config.toml
num_hidden_layers = 12
hidden_size = 256
num_attention_heads = 4
num_key_value_heads = 4
head_dim = 64
intermediate_size = 2048
vocab_size = 8192
hidden_act = "squared_relu"
norm = "rmsnorm"
norm_place = "pre"
norm_eps = 1e-06
positions = "rope"
rope_theta = 10000.0
rope_fraction = 1.0
qk_norm = true
attn_scale = 0.17
bias = "none"
tie_word_embeddings = false
parallel_block = false
extras = ["capped logits"]
init = "normal"
init_std_qkv = 0.0323
init_std_o = 0.0
init_std_up = 0.0323
init_std_down = 0.0
optimizer = "soap_variant"
learning_rate = 0.00457
beta1 = 0.95
beta2 = 0.99
weight_decay = 0.059
lr_head = 0.00756
warmup_steps = 68
schedule = "wsd"
decay_fraction = 0.796
decay_shape = "linear"
final_lr_fraction = 0.0
batch_tokens = [65536, 131072]
max_seq_len = 256
doc_mask = true
train_tokens = 460700000
max_steps = 4802
dataset = "wikipedia_en"
Each number is 50 + 12 x the weight over its row's rms, rounded and kept within 0 to 99. Layers, rows and columns count from 0. The size before them is the row's rms in percent of the matrix's.

# v: layer 3 attention value, 256x256, rms 0.22, rows 204-228, columns 192-255
# o: layer 3 attention output (transposed), 256x256, rms 0.203, rows 204-227, columns 192-255
v204 103:33 65 42 26 48 48 56 55 39 70 55 44 55 54 49 48 30 67 36 57 45 40 50 48 29 45 47 57 38 47 51 41 64 55 48 73 46 38 44 56 43 47 40 32 56 07 40 52 64 64 51 67 41 48 26 51 27 42 73 53 44 60 48 38
o204 112:70 29 60 62 59 31 47 46 26 32 26 43 55 44 33 70 69 33 64 34 36 59 46 45 59 45 24 58 46 61 57 38 49 50 40 57 49 50 48 33 52 56 44 73 41 65 61 49 53 38 53 51 42 55 73 69 39 50 50 40 51 39 48 68
v205 107:57 54 41 35 60 53 42 56 58 25 59 58 50 58 47 54 59 28 46 52 44 70 36 40 61 60 23 52 47 64 46 42 42 48 69 51 41 45 62 76 51 62 38 48 53 51 51 59 38 65 52 56 39 16 48 55 41 38 68 52 39 53 45 50
o205 114:46 66 57 51 42 70 63 47 35 59 27 41 50 45 41 47 47 78 69 39 41 63 52 55 39 40 57 52 40 63 48 33 31 47 36 42 45 62 50 68 40 53 52 52 41 47 58 43 38 73 55 65 56 53 77 44 57 63 21 48 43 44 56 53
v206 099:69 38 56 56 59 54 30 68 49 73 57 58 49 66 51 45 49 43 57 40 44 51 52 55 46 47 42 57 59 41 40 31 43 52 48 54 52 46 56 26 67 50 42 50 53 54 56 48 54 56 61 75 52 55 54 28 49 47 50 50 67 48 40 60
o206 102:58 39 53 38 25 60 49 37 51 30 33 61 27 51 48 49 68 49 48 26 46 64 31 40 73 49 39 28 47 50 32 67 40 39 64 44 55 45 50 54 34 63 54 30 57 48 63 40 43 54 30 70 50 26 31 80 53 51 56 49 41 50 53 47
v207 095:58 56 72 64 40 54 61 43 54 40 42 37 30 54 54 55 52 27 29 54 42 53 44 49 48 33 62 34 54 52 48 60 60 58 38 38 48 53 52 74 69 56 51 57 27 42 57 46 41 68 52 52 49 68 45 47 44 46 64 23 55 54 38 58
o207 103:45 53 39 46 28 51 29 46 44 53 38 66 40 66 42 49 47 65 53 22 55 60 55 57 52 54 59 41 67 36 56 66 61 56 25 37 29 37 50 41 51 50 38 44 56 67 34 49 60 40 62 56 43 43 38 61 54 44 43 28 33 43 60 38
v208 103:54 60 42 20 22 63 40 45 60 49 45 20 41 63 37 49 66 36 51 66 56 46 61 28 56 54 30 25 59 24 17 35 40 48 56 60 45 54 56 46 43 57 43 52 54 40 44 36 55 46 47 50 39 54 39 46 50 59 36 67 55 42 63 36
o208 104:43 49 55 56 73 17 40 44 60 64 52 54 68 32 31 40 41 37 43 43 46 76 39 54 46 51 46 55 47 75 56 59 46 34 52 33 51 48 68 29 37 30 45 36 35 55 67 68 60 40 58 41 50 26 60 35 62 53 54 45 64 52 34 38
v209 099:46 58 47 42 47 57 30 77 41 43 54 58 41 42 35 54 42 57 49 70 68 45 47 53 48 61 35 50 27 48 43 54 66 61 34 42 53 50 48 41 61 31 52 52 43 33 40 37 28 40 78 46 62 34 59 56 52 66 45 49 49 41 32 57
o209 109:45 32 40 48 60 37 42 41 36 68 59 46 45 49 57 38 73 33 37 66 53 46 42 56 38 61 57 72 53 51 68 63 70 57 32 60 59 50 79 49 47 73 40 54 47 70 57 34 63 59 63 42 50 63 44 54 65 62 68 36 65 49 46 42
v210 101:38 72 49 55 34 39 48 58 65 33 31 35 61 57 41 53 67 51 66 44 50 22 48 28 45 27 58 29 44 63 30 69 35 64 47 50 58 57 46 99 67 36 33 42 39 74 68 68 57 69 66 63 32 44 51 38 59 58 43 71 46 47 44 33
o210 107:60 70 56 45 48 58 26 37 59 29 52 62 36 42 37 44 51 58 66 66 71 62 57 43 54 46 73 38 68 59 42 47 40 31 35 44 24 43 54 36 28 54 59 56 40 45 45 53 41 44 59 40 28 60 69 41 41 34 42 56 46 68 55 45
v211 109:45 35 51 32 54 44 39 55 43 39 36 56 42 35 51 53 54 33 59 30 37 34 59 38 45 28 46 62 41 41 53 55 48 57 32 53 51 51 55 50 35 53 43 28 48 59 55 54 42 65 52 56 68 55 64 68 34 47 49 56 59 55 67 46
o211 115:81 36 54 43 38 37 56 09 36 66 54 50 51 54 64 62 29 40 36 60 32 59 56 35 49 62 65 19 77 33 78 26 54 46 35 47 35 41 34 67 55 36 37 52 52 37 42 28 38 50 36 67 41 42 61 59 62 53 45 57 62 44 52 34
v212 097:48 47 48 29 63 37 50 58 53 50 55 58 30 54 61 73 43 64 80 56 61 48 52 48 44 68 65 50 51 47 72 43 57 51 58 44 28 53 41 31 52 25 47 42 53 38 43 49 48 42 28 45 67 51 56 76 29 47 44 75 55 54 44 50
o212 104:63 37 48 59 52 52 42 58 68 80 51 48 55 49 43 54 37 44 38 20 57 51 64 26 52 50 55 55 48 34 42 72 42 44 51 54 67 52 45 68 45 60 57 79 64 63 58 64 39 55 63 55 38 50 74 47 62 49 71 44 55 53 48 57
v213 103:56 38 78 55 53 37 46 46 44 46 66 45 71 76 40 41 43 61 44 55 59 46 49 45 31 53 47 61 52 38 64 37 53 72 72 47 68 53 60 49 60 71 55 57 53 74 50 37 36 36 55 54 34 55 55 51 45 39 48 53 36 51 32 46
o213 110:42 57 50 33 59 66 44 54 47 55 60 36 43 52 45 57 54 45 59 43 44 52 46 54 57 32 65 53 40 52 54 48 55 44 41 58 73 45 32 49 46 41 40 47 68 51 58 59 63 77 66 69 51 46 41 64 49 60 48 61 50 63 47 58
v214 096:40 66 61 43 53 30 29 74 60 45 42 43 50 41 66 48 54 50 06 62 65 67 47 50 54 52 49 56 61 45 60 31 45 41 55 39 49 64 56 38 59 48 52 52 40 63 39 29 48 28 58 47 59 50 73 64 52 47 48 33 57 63 63 52
o214 106:63 46 51 51 19 54 50 40 62 60 58 46 44 61 56 58 59 32 52 48 47 57 51 51 45 50 70 49 62 45 53 61 60 39 65 62 49 16 52 60 39 45 32 60 64 32 42 56 67 74 17 50 71 49 37 58 48 52 69 43 50 52 43 62
v215 106:59 50 61 32 50 38 60 52 52 77 44 34 60 58 36 63 59 43 72 47 51 50 47 40 57 53 55 60 52 71 46 40 49 41 27 40 57 42 44 30 38 40 25 36 63 51 71 31 41 56 45 45 32 48 54 56 58 37 52 70 75 32 68 61
o215 119:68 41 47 54 46 45 66 51 51 59 52 64 37 26 65 44 41 52 50 49 58 59 54 31 53 48 48 38 62 49 55 76 35 42 40 61 80 46 41 56 49 31 49 39 41 30 43 54 58 41 50 43 42 52 62 40 63 84 37 37 35 51 42 61
v216 101:51 46 46 47 39 51 75 54 75 53 58 60 30 55 61 54 41 52 83 44 62 60 55 55 58 33 46 42 46 48 53 44 46 51 57 56 54 42 59 40 56 37 48 42 51 46 63 41 52 21 40 50 51 46 50 53 53 63 35 60 42 53 48 64
o216 107:62 45 33 54 87 35 56 46 54 57 38 42 31 50 60 46 32 63 66 46 37 33 58 50 65 61 58 54 41 55 34 59 54 43 50 54 71 46 24 51 49 63 57 56 33 38 55 65 48 39 69 42 46 68 60 43 61 38 61 44 51 66 31 59
v217 099:44 41 71 40 58 38 39 25 44 56 44 46 52 70 64 52 71 47 66 32 46 54 60 24 67 53 51 44 51 58 42 77 26 76 52 58 70 59 63 51 61 46 45 39 53 50 67 51 61 47 71 59 65 24 53 45 52 53 54 42 54 47 71 51
o217 102:54 63 62 57 69 62 46 62 48 64 32 59 52 48 64 43 44 74 41 51 55 71 47 70 43 45 60 59 37 49 54 48 43 43 65 54 46 62 41 42 36 44 64 55 36 45 57 38 43 43 47 52 49 60 50 46 46 39 41 46 59 49 59 45
v218 102:47 55 59 59 43 50 28 62 54 59 34 67 40 49 64 37 60 73 31 65 41 35 66 36 37 07 68 52 43 64 55 45 49 56 78 43 30 49 30 52 69 48 46 54 55 30 66 51 72 63 51 53 52 58 49 37 40 47 48 55 31 39 52 22
o218 111:34 22 51 47 57 61 53 43 31 63 63 41 47 63 36 62 51 66 49 42 51 51 56 36 57 66 36 52 65 64 51 62 54 77 39 50 52 50 63 43 51 58 47 53 61 50 51 68 50 40 40 50 50 54 42 66 36 42 46 58 72 63 64 54
v219 098:65 50 86 40 60 27 31 54 34 52 69 48 74 45 57 56 80 28 45 52 52 51 46 27 54 37 48 29 50 49 22 47 41 46 42 41 38 54 66 42 51 54 64 49 49 35 56 53 42 29 56 28 49 53 44 45 69 64 59 40 59 59 46 46
o219 105:56 55 30 46 60 47 41 59 27 45 46 45 47 58 40 77 29 59 56 62 77 56 44 61 64 66 51 68 31 58 49 50 68 41 35 53 31 49 34 77 55 33 41 58 55 70 65 47 43 59 49 46 64 58 55 49 42 58 60 48 41 45 43 45
v220 104:57 42 40 58 43 60 45 42 60 52 64 60 56 57 40 43 54 51 49 65 29 39 31 28 42 54 58 63 37 53 32 53 41 53 65 53 59 55 51 58 49 36 51 40 71 55 44 66 55 31 45 36 42 47 51 46 69 42 51 40 64 67 50 52
o220 109:48 48 66 50 44 54 54 39 49 47 25 40 50 68 43 55 49 48 80 63 62 49 62 55 51 30 46 55 28 66 43 63 50 65 39 65 58 64 46 45 58 63 54 48 60 68 57 46 48 46 30 39 61 48 52 34 33 45 33 48 34 62 64 40
v221 103:59 53 38 26 50 63 64 49 69 38 69 38 63 46 42 28 26 51 37 39 47 81 57 35 42 56 34 44 28 44 55 74 49 49 34 56 37 56 59 67 51 51 60 55 50 47 41 33 49 19 47 51 34 63 70 60 53 35 54 52 88 72 47 45
o221 112:54 60 34 56 55 39 29 52 50 59 46 44 50 57 53 71 62 60 38 53 43 48 52 56 22 39 59 63 14 55 26 46 59 40 61 35 57 59 45 49 46 70 52 42 57 75 63 40 53 51 48 73 73 45 29 45 49 77 48 49 21 22 43 29
v222 098:53 61 45 35 40 56 60 37 48 51 50 45 36 65 52 56 80 38 50 56 50 22 57 58 34 58 50 39 86 57 52 60 46 45 53 61 72 59 74 40 50 69 40 50 54 43 45 49 49 45 60 44 39 66 52 43 58 32 28 45 52 75 44 49
o222 103:29 35 50 67 64 48 41 52 48 48 74 59 67 44 60 44 28 56 47 48 33 54 24 47 67 40 50 56 54 44 38 33 42 52 62 50 32 49 29 49 31 48 49 58 62 43 44 47 54 30 37 40 50 38 43 37 51 42 61 30 58 50 39 57
v223 096:57 65 44 37 33 69 38 61 73 40 52 20 47 39 59 27 40 57 71 51 66 63 64 40 41 38 46 34 49 43 23 54 54 41 49 36 49 62 54 47 50 51 46 55 57 41 63 64 45 55 35 50 47 38 69 47 45 49 53 50 64 72 65 48
o223 102:40 65 48 58 58 43 28 43 45 52 48 45 61 66 56 56 50 36 37 70 57 26 68 39 43 63 56 38 53 62 54 34 21 43 41 45 49 39 28 54 50 52 44 38 51 65 68 66 23 49 67 49 52 62 55 47 68 61 40 51 43 48 45 34
v224 096:44 70 47 58 67 26 42 47 46 69 53 55 66 42 48 53 54 63 57 46 44 51 42 41 71 69 49 44 54 47 23 42 63 49 26 24 38 33 59 50 43 53 36 45 24 53 54 55 60 89 46 36 36 48 39 46 38 59 51 37 76 44 45 54
o224 100:54 36 42 36 56 51 40 71 67 33 30 44 40 45 28 46 39 46 47 50 46 54 65 56 45 67 47 49 67 51 93 51 32 71 62 40 16 39 52 59 75 39 58 23 40 51 51 49 54 56 62 44 56 60 58 57 40 64 68 34 33 66 64 51
v225 099:76 47 60 63 51 42 45 47 56 53 47 49 48 16 35 57 27 32 52 39 67 40 58 43 42 64 49 53 65 54 71 37 70 70 42 58 46 45 39 37 55 52 48 35 44 64 40 52 47 76 49 55 55 64 21 40 58 23 59 42 49 43 56 44
o225 109:56 56 29 44 29 44 63 45 49 52 54 55 48 57 51 59 58 57 48 36 38 45 57 47 58 43 43 33 47 23 63 67 53 30 48 33 44 57 57 56 51 60 50 49 59 65 62 42 58 36 45 57 51 42 62 55 60 65 37 71 35 18 53 24
v226 104:45 54 45 80 50 37 47 61 46 25 41 68 55 56 52 51 51 44 42 72 44 49 40 67 40 46 68 54 52 34 56 68 73 47 57 65 72 56 58 29 70 44 63 37 47 66 59 44 49 43 50 45 66 51 64 49 62 53 55 60 26 37 48 41
o226 110:54 37 61 47 35 69 44 44 63 48 44 30 23 52 53 42 39 52 34 47 52 45 78 73 71 67 49 43 39 18 57 59 40 44 55 36 36 55 53 61 33 73 47 56 44 36 51 68 58 57 48 45 68 76 58 28 46 65 45 36 54 50 81 60
v227 103:48 51 40 57 65 51 30 41 71 32 51 40 72 54 48 57 43 47 52 43 53 55 55 54 46 42 69 54 41 51 55 35 65 25 41 77 48 23 45 76 54 62 47 51 66 52 47 59 41 41 55 63 56 45 42 56 46 72 52 43 54 39 48 44
o227 103:45 36 53 51 61 59 55 42 35 56 28 47 56 48 64 54 63 43 71 54 34 49 66 21 45 50 51 31 50 31 34 38 49 50 52 43 37 73 56 31 29 58 47 44 55 35 40 64 55 43 46 48 55 50 55 31 59 44 71 67 56 58 56 54
v228 105:40 72 51 34 64 48 37 63 49 44 28 29 51 43 46 30 59 45 46 39 56 61 47 58 38 53 30 48 28 35 36 50 49 49 43 81 22 28 45 36 44 36 38 59 52 49 41 50 41 43 35 33 42 53 60 50 42 42 57 25 65 50 80 38